Weights of a small GPT-style language model, trained from scratch on English Wikipedia: 12 heads of 64.
Each number is 500 + 50 x the weight over the matrix's rms, rounded and kept within 0 to 999. Layers, rows and columns count from 0. Numbers have three digits each.

# layer 8 attention value, 768x768, rms 0.0962, rows 528-741, columns 448-511
523458565539399536561489523484497481445456576595424521601527536454547499422461532490506487387490476570591547558503393508516485379482559457517473470508486517369466428517481481641489440496494483
383554526435425512559580563430653492396572583510498531450509504549445618509578460492550512460554371452549604451431518479523575631528556574592500421486496518643529532506496526523567464513443465
512453507589523451501546556458540501529527473506372608538493459403470535516510526563497508409531470557576410411534496504512513518445436513515551611454553549409491484561462465492555458579557497
478492506520501549591600428501511431457569523431482553502496635436420476479447590548621597514641563473439542674513572419545392500507462546448572537542535437481555431527649511548587419554386529
554521460357570410376514509509439515413524568472613459521463581600510496476519560538541457567487533442446465453525430456502529528492422495530550357517525521503517447501595509545506527482437509
463538535585456506508551522521547494548547565434563521452461459373525522538590483506443455467480480497431502455407522538401459453527500576480502589470371542553406506534560483497481578595640539
474503473377372549449601469550514438606516443484405526455403574505503463576567528406403461464495559430630550403494483524544458583614561500453596454505426533516448491523574540463548409462487489
433489512506497493468470412512486525449475476428434607485512495426508460479452503564573598466449427358410520555484498493449541632535521515454448553348446377385568459531553471456437564478507515
442644450407510493452492525450436561534410581583616494587475466449579464496379475446376519561475557560559473607502456432459574553524531496452469499566482430493481416522618520554563488356508463
494510565530539491588440549496440570510472524477479523609459498434537529517422433439593570476437414436486521521460574618556446583443539557452482541586414573532692507565579462589508493488489469
489557517498449551555474518482535535486465369512455421461568448482500589468476428498430515493527509415398455415542508530494526472527405526496483491620562456548462562487449509455431529501499535
438609496525498505539442574513513437450533572595446365473507587401515548482546555530559507401567481483540549450496542507463456483580389456341538486478445424413519423507480449407463537496459474
515517531553414569532492504416436426499571556489497381470579525554545489452642593455500464598539581499459481557477493434614460440540406463457507476485439425578478483494525472505470383505560401
383529553490483423402545503457606479397548445522469512489464451497416480383572471573460516485561580467408506521371586520532365595582462431534520447509324552450330521510571444459508431490464435
517617495443563461460508519441460493502422506454457416439503472436499551450544495675539494435513551438553571470379527506464519523613504460491625447483502461494481520608412559602526474589578568
566421552402467528484501483579478432548482504556472510572600466586499504558536544440474549587546532435618567561500487462527476475510544359401555593471488546535529411489543483427436445491561522
527533465481642524424418522589484510499485518559520485482573425403548391513443444548537477523566612485433501503592424463530460493488365596521532540419526522555534479439470533482399538549570528
465438630424511468512502539426545522514533620477548468515481393467662522498528496503423509445553427482565595554445514484388546451537582601477488495454457414540564551578565501470444546485506529
486519492446436463500561519597527487525475461361504398494509389505586504457513470541530643494484541468462472517485487587494513482483393460446510481404511501459513440522561444515452551568653523
622450406439507508580467421443425407542540517565505533399490448499522482407583475437566392507498568527540478654569518413408476441491523447572541462497487498463595450518500416562524537553534630
513514466482505507586521560550531517517545448444500540576512435509546470476378471463525458524422555485512554512544600485515436541510498512515456579507570398580558452445487448533559485503537476
465469446455364463517500467511576462416470415516543595565473452598469319589464517441501618531466481496599467476377488527455589502551481491536501487523492593440476480548549514451444488470497580
543464472527474488534655507466393522426454467578454474613535505491514531458460499451511616598559364566439433568606468377592473512543527436548472557474583588530411527591523444423569438350524563
557490562533551462452520468506546508416464549542428463496432538412489548517455563532423464494413524496362420612543449486506477546533499537419462520488499513471510427511561470521479456456576497
533512459445457435643418536491549528533445680439557477469522521452461480493538476409429524439430495494524429509475563437576423501524562581533482532487560511516588517479416511578341515530453511
434500477431589551554516553537558540506475639556490540570518497623514500378333416579482445469571445555537398505595427550383479557500424469446469595476461407530424370539472450523477412493478571
560646552519577495414557459495387507507387469480461536530495547496398465536500602536500446513570573494490620388677396467444507509426543516498463477678464586451408558533460504510539536528436511
569467451493550468556561544433483480500419472514464578464532445506374554611473395571376436443468616553444632578550452536498532550493454617511498508413430472570503459596619482584418553476531476
418521513490563531408538537636576530558568587485439497520442491494521429494468539415528564472479598513541498504584523529424476552607508432514601469592554565536477464439402541496439566487450493
456474549424537519541524479498487516490489537495493564496429594512524524385510519544549449549565453497532491514555418536427400516464616457496501491527438511518466496527542472522494499463450610
634547472508463462345539410514606441478470552529510470554405400472595558550533498439524486426612522411466438445453575500537466564548577472458505438501504473588387418416548448536505564473531535
524478521568536618537571491509400461577467582489456550453472576474520477510480446484455442553475511587454508528465493540539502489538497516421465534497370421524482465567425602452503471442603567
463440533484478496474518502472539477388522412528532416485530540529479579493547413423718553460607483478473416506527516504522562522537581441519428464559589457439551539486526471513534538574576593
520512500533507512402600460547519528416540470453562579499560470493484488476608448553425460471603583581535551571536504488437501506494572527507432514484552468418539426477509491488461459503422576
545606450510563482485526472506492526449522523518496470479507404455603512562506518647607396433468508498470438590494505496537526446404513525488523526468525455474538469441513538565547431540538578
504491446526507525470457507465532465498605496382556607577549524589495453492444547553520498525490603563534541482529504494575472492382532522513551485554503505422505495478549523463346478612479486
436495464466612567484493500625447531434572489628490576478479433543496531494409481441497515554549454506546554560448555526516470584602572454396470534475489544471439514579553536591430538449463523
476575490536512470539558455526509510402523449467622501546460490538581489509413404450481480566501466559573527533501400448508487524420520481625512557419565503476584565546556445408583527502432475
576495473579493494454454583494507498446508499485476583535555596518551451488475600466628495486413449578554442483607378586522576509572458564453536523454457567517457418453450487480486464567414517
509434459533473528404476402526571592444558505496590462451615550573442565420498491472477460471524454526538483548541444542568537437469489436453513464469556507524518502388494526504467385563415485
461458436434477457574498487448564538468482559488586425486457473563558496610584470492505581416564585508549585555520535564515518443465428462494470527517512533524509540534564489514515489514490595
554529493567588412454411411449515484563467582517492436560509394371366581469415563454537486472585440549547558463503497516459506433577488529459540437612506541552446473529556523482478553511442366
479437450465514464555520514540569523565532553495484425563517440575549517540525524552514432565501561450478429473653470467492479434522354531419463395478440540511568493476630487379549531452535509
499544484560567517530483545440490497538509500430553437397497500507485626537377454429438559525609438528487526481450612479483557421565409467563562446569501545443492556479512544559399510490548399
636521539483473397520540398511519537618521528481517544591449472392481560557484459539368490492344460487441484484528572502460494525462505517557543418471514467507523448513481581465489448569449539
512547492491470451576501549524472518526449614604501520485503422562376448454510480625478503451431461429476473473601467442427517419484545451494479474466482531448418498462502546584495503400535495
636509474520508517607472448472513537454539457475521542522517442515437435436554463407503481436519513487580483487570555434483514511470429493565505392479400616536522535475496582463608497398513489
474433495413502452444500427564422531455522496420587448485415520547426415462478389561423452581507483493422459530490492455550605520535452456400544485533531612638565440475500409381436398524406469
507537474460524449526439551506467551529439432464510496508429502403553501549441464464540480566431548443501448480516489540509452587483559464475481495526460493403458477506531488497508456564512406
459513518496490565563432470497485607551483457520535564549483479510505520466456466557485572494534602511515445500537541573523528496416520458543527494496482485473509567484520498524475523499556463
563529488539491510506518594504476488473533446461427481517526500474514576500475524521489479476456553461517526438549564496518556491525531554480639468508452513525523523493490464554552463417474502
494475503499568498459484444519480520453499524513525549540502442514487471445403509402523592523526535562545522527586551495477538550541529514492453483540450509446514471529492514518457587426470474
527526479485509530425472478493459471461508576457479493504596440431526467507582519487524501474547489523495509531498527448499469495512499574495436543472545510473533480509562529512504490541462513
478506464466397425525427499465506593510463446489529481469505491470540483465448558428378523426502527537464434520475489451532488498443430476542520487449478455547422507538453499441378502472522472
507446495495596523509509459504567511501525514551466491465488553506458420446533405450569528535484506442491496557408481556481544483579477440465428509518495510502468475477445525458597575462511446
451424508456461539493423589522549510486529468582534550532488465492501536513545452479483506528472517499514477545479463489482511507484538479547510578491499555489474517587509502508491584462484512
505451472510545455470467500547451462502544538482475484474488542478506521472501537462517476529501476515555549518518546506523471478488536492514529533535480460449496513468434578510509500458391530
465491468452462421494506503479534471505478533430527560518470479458530518575423521483564454544512546458458585583532430471502599510442510442470459516516541492540511489467550450500547478539539505
485533523421575482517464463493572542508425585545551517434437563442432504411400439470560571470476507460483516415531499457498522491510521488531457547435458483537463446488552527489503448481468523
494481495474408452423433554437491531527541455579446450499516499480507448542513512481442419525493482488537405492483520419482480528528449452482518446505508529476413520457490512535524459485522491
484491512517493509497398541513581470504481566482455493442499473556477484476528517462535496566533475518566519525554492405468506445474472489496501500531560542490480481466555486429498514479485535
582463563451480508509512506508498491481526443501454554527530508505548569508473588465497541514432479502451476517543510539543510565492577527439492469507455418425452463511511520501525442528553548
504498487454462478532446477505550491525466516545444539507512570474468422574467445550549527500543483471486555462465444436486473550438449526517410507515472522479540553528498567467566554449582462
531537435507557502513502510502443471471502474483509481467489501429478435574514467577466498517461562515476543529536464505508468478531541498449485470475449520550556496465495427522492543475548484
535477527507518505460490495463523480418515568535522483490544487509578528491500519505456493536527496585480562454431440566484502547479537456521568455542481523569514508426576433430530603475474459
511507545465529454530532506472392490466437450450550472493491492511541423513473541500482481593437494438530513535508490577464472474517452564541488486543535485484502521550548500463556497520538510
516583492528508500590500514499528559521524587482527464580469521415347523456512492540412528436459499577515493517562528474520507484482480503487515472523546524450531545493539529532582497447512532
525472465550520500516494456453523489400427474523534529566508544544502488505474585426500413512514529494511476539482508477533494488525500536499489466482467440478407538468497474549511490489439529
516515544462479483469439543440441528482498487448471518529543499448437506531529487556527454447495427514530474450523454464501517538438520496497526494525440501574522545528517478506556502530492493
437500529480526471535553515538500550471481482518461523431444468458500542540468492493475485503491513545472476514480503481517535495521500510489484463459509454565558523511524562448443476498530505
496439487516466478475549477487463503522481500471458488493500542400498484550531490511501547497512524528518550509511511526537480510454504540462517530512525491400522504488603554453478510507531443
436471494516484476458490558437433538517454456426527500534547458490539463500476443515543549497439524499598468449482520509530487472544474464441531555515559547561502488494532427509448519536491483
437513551499465464524530458491493574603531467551475524554540468478545461563457467517557438509446495563536480545473550485512518503502514482552558431495504442459485509490541602484553523566480539
489439526442489549483501441480517495447463436549489447535464518509605558538456559513501460486522540511517511462472525483523510500510512529475513440518542564506549510523430452556458465561510533
474414558530551519503467528462445554626530513465421521536520533466551540530558463528535455537443486507526427513536455463616493514469540465549548459453453434477538534517501475506486511561477550
496535503501500504425517510507497549656512472500490534540431442493503535444517495569462546450571532494504440536473463474496515452479519488471404536513461449465482584486437491524454544534485491
500518509524529526463563569506509451413523438522554390550549494513469505488448544487506538461534418453459456385466557583528511527501491512563499562527514519490492481509520427523495497517470414
516535534501512533423539523451555568539497395574490504416523489541480457471477453440530504446481522459470478451443496448532449485467570506522516512552516531501532454458488416409510540456471541
567558449504508466505518604454485461461523549510474491505526465460472512488540526504455448547522529482546542454560556550447482487517460546498505509536507478451588534541516501493513456531496506
525487522512559458522420533504538441533548518489586537556499511524461534465453501555477523484437490465536545488552478431451473457523520536510525510402487575484477505563474489477564530493485534
542441560523439501576464470472523534507508467540520536498476484595517430501482553546432566459475510469502484546484552519488449497516453450466523464562546461473491458441452470431543461438488488
523548510497515449562496471505467490572509434509420453511518587550457505492498417561481504523582492506556524496433545538447502496480467442523462461483486434489435609557444547498481460505612455
543496464485475487512518559493512491491537443475547503529494523474503456530489515491498548549514481492530484538459558510525507487448536529452462495475495514476479525542460486496500543512531515
469573489503517511547491531542512478511464436449503498483499557593496506540550468463474455580522527484560469466545507516494507501505474544502508509550512512548470555547630428519508528468541490
534545514514496479519522506502517518483483474511509524442520473480507519551461479524466480468503498443506446422463455508601528422505462509395471565533496459555464499453493534473500548483499544
494521509484521490488490501533477565513418522470491493507543587473407470532442519496475505546569511383475503511563534487545541544512551508537443503484509481492550514557572504486492459540516480
457414466531485515536495490465515508439502498512514464493501430478482438480438543480566460492519486494428470480505511513494463544645534470486531535427521400518501488522480593526466562536461458
441486449481534516521461475474597610483487477543541528537561540457507502555484456501520500426534544637521498571509437507518497492440518466530517494501533503415578435560594535499496485500532510
424442554501449483514502498519502494544596528482543488556538534519476540551498444566448506505510519516515512514488470536470436499522525505504521433444539451492429580491573484559563485503532564
508438551479554502553532536452538453509477449427438524551554506479486488518503499487540467489461541390460483425412487502478463498479517491494376559507457451479503572471549468484557517422433503
498447451446429458455481506461594466612510511530501505518445415434542410484491509501521485545444524499500480493513483480509548422453515447506457556528547515578492426510531531465495488462449549
519496490427538472526438479459572466464469475537537460481448498486503540515505428438532537472557604504577514458499538582489537490461532506404525517519451496497405541486548477473440501517490485
436574576532501499492465550467558562515498429528551488545505505462493520531535521515487545448512533465387474492516526521434521476509488486535506474530485532522485547577539471516507521455614501
444483544557492508457525494523510486509613482567481564480470441450535499410505527423481487447454522552457587528470502403516466457536504521467548466484549484466496455421435499499546582456486546
523481546541550511578497517478454454407544490505484513547498464523539582575491539523553467512488547459491473502502478474542544531431502450553522479468458493425482559445496535557479472522471477
540482523491449509462530458515425435466467553501412487484463553477498534564499455481508525490515458483531570541468502543508516520515491581431550456505548437545517508498543492524532532534582508
541541482536535500479459552486528459464577527459476569490458558491546497528474495540502540510489506479499473461564439530510513492506504499505552514515473537505486504593472526554456553512426627
443551505533488534503452482433478524486524562482582471456535489511533514548543519507492552521573524484405508532483429542490567531477472441518585501517508458548552486522478472494500493482377534
462518515420530535504500502546507552487434469568529522564548563514462554529539557412468568511475554542479510520517473456513514566479446498493422542472513530495396529545460459450496442498503507
548459433525442545517422487514452425488540506565514443450499457440508512470511496497559472522492486515506459488514511502510450507522498555573493493534594484555469526527500505504534507465574454
505514506501577421495517450491506579483490515480544492529456501466587498522442480486541542484557545520506475505488469500473589544512469500522549484498496471507461506472562565462475500496509511
487548475508558435506439492478474550564460499498433478475485508577539480484431487444526486488536569461530513485547574547536486508514476547466486449591515493489463506470459502511548551476486478
482427448542501512489506517539492468475516519427532545486554607534527587487452473520565494536543565471493489504529497419487546492462510544483448536507535498501433469433530391505497474483534482
513501462470518558436540482516532528462491490458520564538458575496541578544470480562413551484456569456570540505494503546521572585520513533518465536478483507566431508442416445549578407536543509
453499519492512537509474550494530549474506493513505428550503547505525432486523494535480521488489465497471531571523520533456490500463527480491479506508549457445432539465482463495524580473465559
523459436470488485502472525573492534559538488462501445491437547418472472471468577525502470520462603532521495501422541468517499476510490546442451549479505516515387499506531531443490465479497388
510429435486495451517422471536536470502498493489466486478490510463524556525492499491510501496535599436487472513503471550505543503465435533515478546502474535454445551495451497509459539456484524
494511513566507549557553482498466483468505480525537474559483459526414487440502561456478436475510523524479553542494440513477507440502515462576511405481451577490531519479515422538547567541459425
483479563467483538475470531489502523553475448469435576536514481540557581579446466534583533543479513455460484559447472471525403565457505564479504526564511439422505522533557521470451422554580544
485544552515457480531448547525537482453528501576537546491513476470531518495445513555506598545457495430486480419488482563521481494505467453520497570467499515501455567570433487517502591522514469
565482543469478572564447598470459524584553544507476446478546457505494479483435450495544546606447535482526477538490535526513491558418503513491507564540472531476443547472507471524464471519467514
501448424526514506492559464483471422543471526527460510458548491579472499462472508543499439527434501409568554475500550463494443577511491546494477487454569534558539517390524469536544482532536501
443585583411489493524522440542509516382502472490448498592460495542521558503446452513477535541447596474562550546541480528463494507457532591527624569413513500607549342472569534425424501478501488
456416488451471513450499579502461522460519587543460502594575499532498609487494504598459489470478557501586531490606482577550571538549535500493474518545486601461495457585484589464378472543440539
583497436481449444658499374510486521570505583530481581600511501501516520500602471383542535451558443448464494527473587445477493513474574491553517460511424409438499495511417515514545487411477516
526574556421538499559532583462492502488534476522487486490498501572485416489450441513521556603376453541572476488510480531574541484536525549443550433563492440546473560430488477482485582597441527
574423520577456521545459515477503455560520517495458548516596519502533532544510458485408467602547502567505494490529559480442509539454528529494533456389451607466493462483539382494497481513446505
512389547590625574518498521458460414446481450540469671596521503579467546489500505506594466463457477494557425541492496365446515441469353476555440475514510505454530372547590490496586367516483464
421422585559431552516510587442441556414484472535469417469564518545414525555510508571525594472412456566479429645532509565426473515477496499475387559501462330425406487516510429341422500536494424
565487557475462476574498534475509511395451463565554445541435477543467526544424481525594607488521500513552498554534463484452423532533388551520606527550584513552490563449498500482542569628349557
468533403477456392436559641459606542589616452571401582485528508472546585593547344503502527506411549502507594490516541508413532487414667384368636508560500476626474515434574512410462547490573437
387438577515476453656551457547583467553395448499529618538502541440586473513483474452407557466611495572548516633417420469512587449572408532576391498499573503531593496409427533398485609571578528
350534463420438467558682543537467479484411498537507527572587492488520469623502508564563488435465459473508467485575468570458585548505506524536501522542480470545479483532573533523459431483440541
474458466431519566493578469536477475473565488507432563414602564535515514484521452609552419571423455407479448572429613473465524511506435462482567565438522515462523557478481505472435495406527447
509432426570620494558532539549440541411476536581616516538500538484490386505522493604525473450415554461434481488494540445376482493552492554408454511487622414545470552464554440555542577439540462
544388573489432574514561595423494636571620515540530519508447521479540433531397487473568530466402498502523508592548684548550477542555571514367561556450554398502557477478567460469504490413463540
507439445430549440412517482466395557502592502441550477551576460488449544478463509487494505511622527479455508505478461371533603447487347460468411549561519521561524619498502557529425510472606505
480538559569505471487529509483523482488579458551514468461506446439464470408440495538493518521521537533514539584540463558508500477471512519495479587481497464573522465525561369457456547415432577
517462482503382560498531499566632512421529374526508484487539579429450522417488437549401432577619499508395533370484558550467475496599494468505468627529542588483572494399596520407506499531523507
469503439522536479497523536488556498480497442458474465478540616461516517464466453531561549451548585541499599530556473557439462570525420448489398487578477490458455506472424577497498536472490611
552477427516549493532551509531527567488597473412470491508577510447469457447514505578588517526449531621446568452492520570530445425437568567507469499510458458430476493525429543599528436495496466
504531521501430600550499499504531535531538511475536407413463538498424455529457528547462511477448532460457493500575439458516623493539573434533460456512433534446487512550526567381483393447474479
444516470489442487421409511523499508499542622480399533557491443508522478462548478553415468573493566497525553423560456527415399397477563403591502526654502471501499488589596363524479438453478517
517500567480465497381481468476545500543542543502544472476516485612590490401428554464577411468461537595452587461524449474509523485591542439541585490638427520391572484479440518446594631459493542
584535504575580568463480491433486486477592538432539512641469573427578507565509485685484523480517508487502423425593489455406501485585418435516542449570432594377474550438544427489551485504452390
396573489510540462426484498453579509396531515526570495538531584481504522497581510588493535425481582508549547563475469563541557537541547500578425534551417446439468503599480453551485550505425583
555429521549441492557594546511472593620485513508468516476608462393573493444536522554522471481461478503425521448577499579461571450473576483398492512531446487530518527395619581491467520458538494
396502508519365558485499544364450438520578525589486523565474541504524471605412443414414421612445466665634620506471419465577409584465528499552484581460518469453521521397496509525617635561500444
546526469453423620485509551464446444534450512503578520458462429476482646542445514483411562537418532634591554577555565590547484357608393525456487544550506471483455465547519471557476452527547636
577549547417441517474497507450525427452534515448683487419491448552526424453467544558514378449536457473537517536536531457480503554518562418427471486406512455482513432517560520360456480481586420
475538497540474574557464574470492517559522456526535432501514555427467456545599535592482466537492479461503499544531477458579505465357514482523452523537483548537579568539524474475454382495449433
542582466505469541550598465445522556458460584548440472529511471443498562599457427512521486600495472581581428449478543615383541473468517457567621524511555505535454403505417521452525558425409503
462494428518482433607481483553493580397522551541509566496507545497452500495529489540465464431541418450552578529550437402415565494472492485582481499535497545498479528579520533542505518469559555
514538528549407395439525531518527637502501530531457462419460528480589411410572538509466508398567588462486477462490491444489517550554435518583541463506510496533406499445443462501642523502525425
421438476442471496450515456596465500484561452446510439486581495454472495537547528502510535498602419355448401613533430463459461529524438579602432453587538417541504516502570545512416578542431465
474477490542508507581545531321541516525645445485466489483414546596449441473528592428441475583534622536563535478487488502492528507483543493537400432481443596506452537515558526599502467581471454
538417448537462517519570548384420497531548463509491475531461533488487499573560588511521574542424521492533483400428496492514435500528549529439479643547514493475512486585547506559419404473536523
618459509555521565498574390442559541470591562357527467532533507422600553419496466450450432418450537580531580485518588558323494499467465441546491454520508456484524510569519593585542441468466516
480536538487598416405561375494456523434517443514488554478536554557465533542432518432515520483442456599569524498509435428480525585477412570547566547455551369531535576565543482517554445421586493
512486504458513524461482535548561495439520467611493509438496418516585552472504522566488485525465556472508619569431481498504420538554491444569504503493503462592522476513556553431383556568534509
450597497564521509462465492418435440494470475549440551401528548486653572566453513502550535489401511450499479507581441649546463483537481604528525556516594497531453533524503457549472562374572512
547545514600492504546425495443484506395522436422609503395440604486541458335395448518477579611510473482440455491500540580491468459433453559498390500490493428456451503481533409571418495522493458
465598451526502450443580540540429532574609381535549510432406540471484458500578398556494601535455499507456479493434518485561531560547435458517497522469446487486571537479557551563531464432480610
461531471600521425487423505516466455595444575487509523478508542598430532454442410445429528449591390397464540503532548413505462492451553483448494522422507500512503448493557575503507440501539436
529515481458517544453476527441553538576508463408553483490494466550488522528615508511531524465553578414480522359463477494579490432533570549544467396473426451536361513540485458427392496550505448
562458382423459532494522448476595489545534583505476590405492437503630438490502522554519518533455471497481477538554432510503535600519525577420437517480512463470575558528558427522523402552517435
571523529405440559436494498460465455509468533550487540454522556416589551535488440455482426550508436575404536542473413556529460550519510593485475585543473520447451527486523446480456473503450466
423495470417586392484476392435488492585460566446458533432394450478519411514569537453432459493474526497545493560496431538502497429481476548485580508536472501484530379397614534496422593436448550
450482473586419587489393450567510567430577527489451509440546502417484477434413567466422593418463573352506512499512547480567513411542535415457545478583438446460564494521534525399398546496559527
393543503628548455427570524545436458523474532468582543550503416477468590586544538507452526580482503513503527611468489554594496572433517386485485522397484614537484507611452514489545505485485559
428479457569554568594517508496591489543552621393512471508481539502468503522337464555528609538496473487510522415436469451432421496506585421415517393482546490559508454573543607469386557495436478
356480487499401497603522578408625531496430453464541388519497484463380532481525599595538492542556545508453529540486556395420572547428484538593450510533495439600538480528544501423467492556480576
559425466541449524495503422529464434520514438473542505448569593519505550463470601388480422456470518582540521442636509542517492456434523508464527494421438576537460564554495561481612489371464599
545544526471555514602483498545469393528458506435460693629514548401492441552594542578376504568556530440541596498461581530485577530475508457514553508488569461472494525558453558501471501545487473
555644510456403456524555537468500354588543482589488502449517556460508605462530383491433494417420460380539525473536505549535466489588473537545534492485631561526530527444496392480435470507535433
419454480506482385534565440482463471524490482452472490504408509510524466435532389414480525482431441458496490471663546513593526542539550550440423479477466494535563526498542544501462491547525527
521407449486567515393552563485467482566563535499384569602462484533505481502506580444401454460491613559509465549466506451454571399532428474577418507416512524420475516439464470571602520439479515
505544445680491399504492499487502553524487487563540546556622587545425426540507442468470544475482427537478381437595562585503537469498556478500535502465482530410469509531409457546528542599583502
521480538587542491513438444499498482513487459561518381529517520608447631557580592474475536487421403544474522511445437529468434486515340495503367458472569643545421473458474393480462452467489464
438417446375512438492567549548471444407540398497509494499532434447522645452417483533521366433410578528501531528524498535405519512489520385451477549463487586434524504431569480404521481602540369
649475451440519499551509490510546496500422546515547468577473574526492519498414479457551632511518537485500617478544528450490538509555482510559510596403566467525496467464497544573480442540505564
549593484464486552541496476458466529538506479510444397557559427500400545554556524585526410492535475624547450437486455534589470514492495457453517367524611583533415496529491585568440443497408469
542378633464516529457518445512448482418435480408429605525499557516453508524585472504573497418474491488508408442615440522519447402560512519557584525527496522447591463441406622480540545544518537
366511434529526499395481565531490543534505505518563503524567477501463387469436560469587456591510543512543551611518480531506478560564445589430494537478460480420549535501511449468458535515402501
519495440498479453407512488535478476594528559605464346408533534456491465576530466485488528419433621516478552468492487517497492524492373534472482489575497518529499531533572545448507506545453477
496558497441518520472370493568576495549575489444564524484475509516466491417509586429473590600520388474544498525481498532499464546565589462505467600434363488461449492495496457576503499495567398
516568479470473491560563503542515500579491519485465500488518549452471508503529428442492494523457486480590492559550538442457522504494532509481552508528467533425561481447513478458482580459572446
530491576520525525460481504575527488479493473482492553431487540464476453547485458518446572472512443479500438542484532484484449512501489426519539477476513513450455431588512499473466580435513558
522562541635484507536512438503481460434492514519529498452479468465476464482502489425511508539529523464517447415459510607472545452526441576532448516495456589519463475489587495501470444488559489
456488505509475578534557498469459484517597465488479493492434494492531434512524529481497525501520473518497563497406505504444428473534516547528487490446485469527629515508493482524525533459473508
468578512509435479513523476515517443491532530556560442535441488485468560530498494499510448481471491544446499556494465530526536428577401466511513525435455521502557427490501473457591505504569536
441468509530530549521489458555449455537473479533508472460613507484563576477541501558478424455473539521501454520505509490457428546516583524514415571509432465497431496550532494491486461498422462
541470504502504498522491472530489468541472551470451582558585427446563421426542517526474474543490503436479420502537454494495476380523543474513454496476581529517491559548533484443498504464508570
478551522452572531538528452564592475472543494510459469503563483566500518481537510501545546487527486523540418464496455584497565582498507525490501518555522442559406559470502567527526502456559505
589484550554506529544543497482503542560500566481469604462545454495503541471516534423509485500554411451474500432423548453492494529478504436498517411527513493487479497479501453504569454578473487
500537588546491524436502469593501453499460502489554526462492510506485477495505386497487419544532487520514501465528464498508536525578548524569537465515389513506493567506503498499432547465514478
474523472526536469503484459451475471510460553498554470499527511511474505521541498514443528498518530451518475468522481477498444531450486497489604513495510462484477503524477518491468489459496540
523466508488505486457508508514509566528525459463484556494526485461498438526569516467499548574451468487523560436544541528493523483485481534465528517494460484508444472502509557457465482511410502
465522482480490507459537485496447492480451509481456486561461493543573472559486496496527521530506493512536495468462541457560539522464474488502517462457505418431534566507494532567491516502497514
542501500464432526504506477502489499396552453476515517544531510459489605520469461509481479510475474500466464589499524503547515468463471558417537480443521488557491508434554516455495493477535499
516450503499478515532524510446456479498559556491546471466505498589482529557496509421518486454478520544466545440496482426527456520501353509522512466476509535503527513468533481513458463481502483
448542460466504483528543438456531445531523502519534467459518508512494493510594483473518510492498557501486487479382541559540525550489463553617531431456459504514501479427513461457480546563497472
558468456561467561541536435465515526517442477607478514551439485482450488493417468451528466512479464513544439468504515528540567458622478542461504522471513524548459501520553519452562496555451485
527501465557491556540548594482545499500497521525586525547472488469525467471480527430497511524532521433433440480476485534496511521543433520494518538548528518478515499511416540491394519471496517
530542540487457464558540494488467530544553569467502519484446489484549468510490476412429488491581480513492379446503523475537476475479493497490497547569561531519469471499524511534540528477458491
396452531492552473546525421530495457468503573542465480524515530432494463551542555485504520508464566547565531546458500449524556473463522520456577590558435433435427498478495552552488505520442526
558587435511465551516453497463557461548497502477530501491526475362548528554482550421385549622429557454530476524494476507501449425517464508498496491508518483452551501449498525490539424487505508
551509481471532509536446554556483527469488413426465508532475512485478489487460600490522531466603531554486519599480465427496464452434474458515458479486420539508414510461479560557443524533542545
401480538468498467467455465488467495470487437524471554474501502509524480471499442504401522513555537502519531458429536461469474556529492525527501533527453487438497496520455483549476541434524478
579505489575493577441511508472499532548455472440500469512541529465505509464436529470469444437478480489541472563518474443545560467500502461493565517523518558502571474515500505485470445436512562
470558510468478534535473549498472512550499543531499460549486577527539599561452454425466527519497496556514552534484452487476496413407564544496511460518512468524490495550493509503494484519541441
604479498576467502469524506504501547565509521499556459502507523510491499516575425471519555410518459471490542492503515471540474407511493491489507509504548474504451493485457552527394488436452558
500485460478521431482510585460473532509455448508545460537480529500506509476525515463489571535496418441500400546483468478497410517552519492493423451535545498568465479540489503547508477508516424
521486453552542507514535529508520502548562534500491480543506533480523498463462518498503541516529538417479489552590511467493582483562463522486448508486441465488519507542429470557573451481501560
466546497573470528458545557509499502518474456481602522520499526488493484524526549479533514456530532486564487554571479505521548526532546472507538499495448550509461460425508430508543545510436440
485540472511460479446546584505415462425471540577515434517524496391560537578492537507508527456451528480408438487471495541486507465494465501458487543581505459517493432423533453489433554550475511
449561489548416491559535465491516589474541539502510522537434497582498550489434494541522567595585452467440467485555550492565462471504528453516494502628483484552510524528532522500456508442526548
500453484485546541512574574490499512505494475453513475455493583588388544508549507510493502440463507564490517473531576519533533430449595487490521491527607489529548534530505461435494552524493552
415488445509465552477529513536465512547434502514518534516503477463472494477550470497517497460496530514456525506512544549536461535512446562573512519542481534560464501538453460498518516586483583
492497492487479464492466457481487504526519518507510482568487546449533467535474480463595522444456498553469435445551485464508490547454486540539585496473533576448511560537431530491449425406465427
615566528560420486548430456504483518551493510512510433469519530479532481460525513472563544504467468499523530549430491511452521507474442569474491456471542427437508519483535488481510464458516496
462502605498446585503545467510448499501538444476513528503589532531463398495508516559569474474431490494471468488589483519497512503452490463435515464415488468522512539465480561588508593539432450
493488489488516405506441423471460494491534504523428466492485466484480524547511477460492468466475522520475532425521476454503514518459546549499542454515476537471504494547434483533543570508507546
492398492470455548480534458487545536532482470482482517547519481495518494568468445390449540524515461511450503532534529564449538407471499526514432495499460487462507554523475463489495511466493500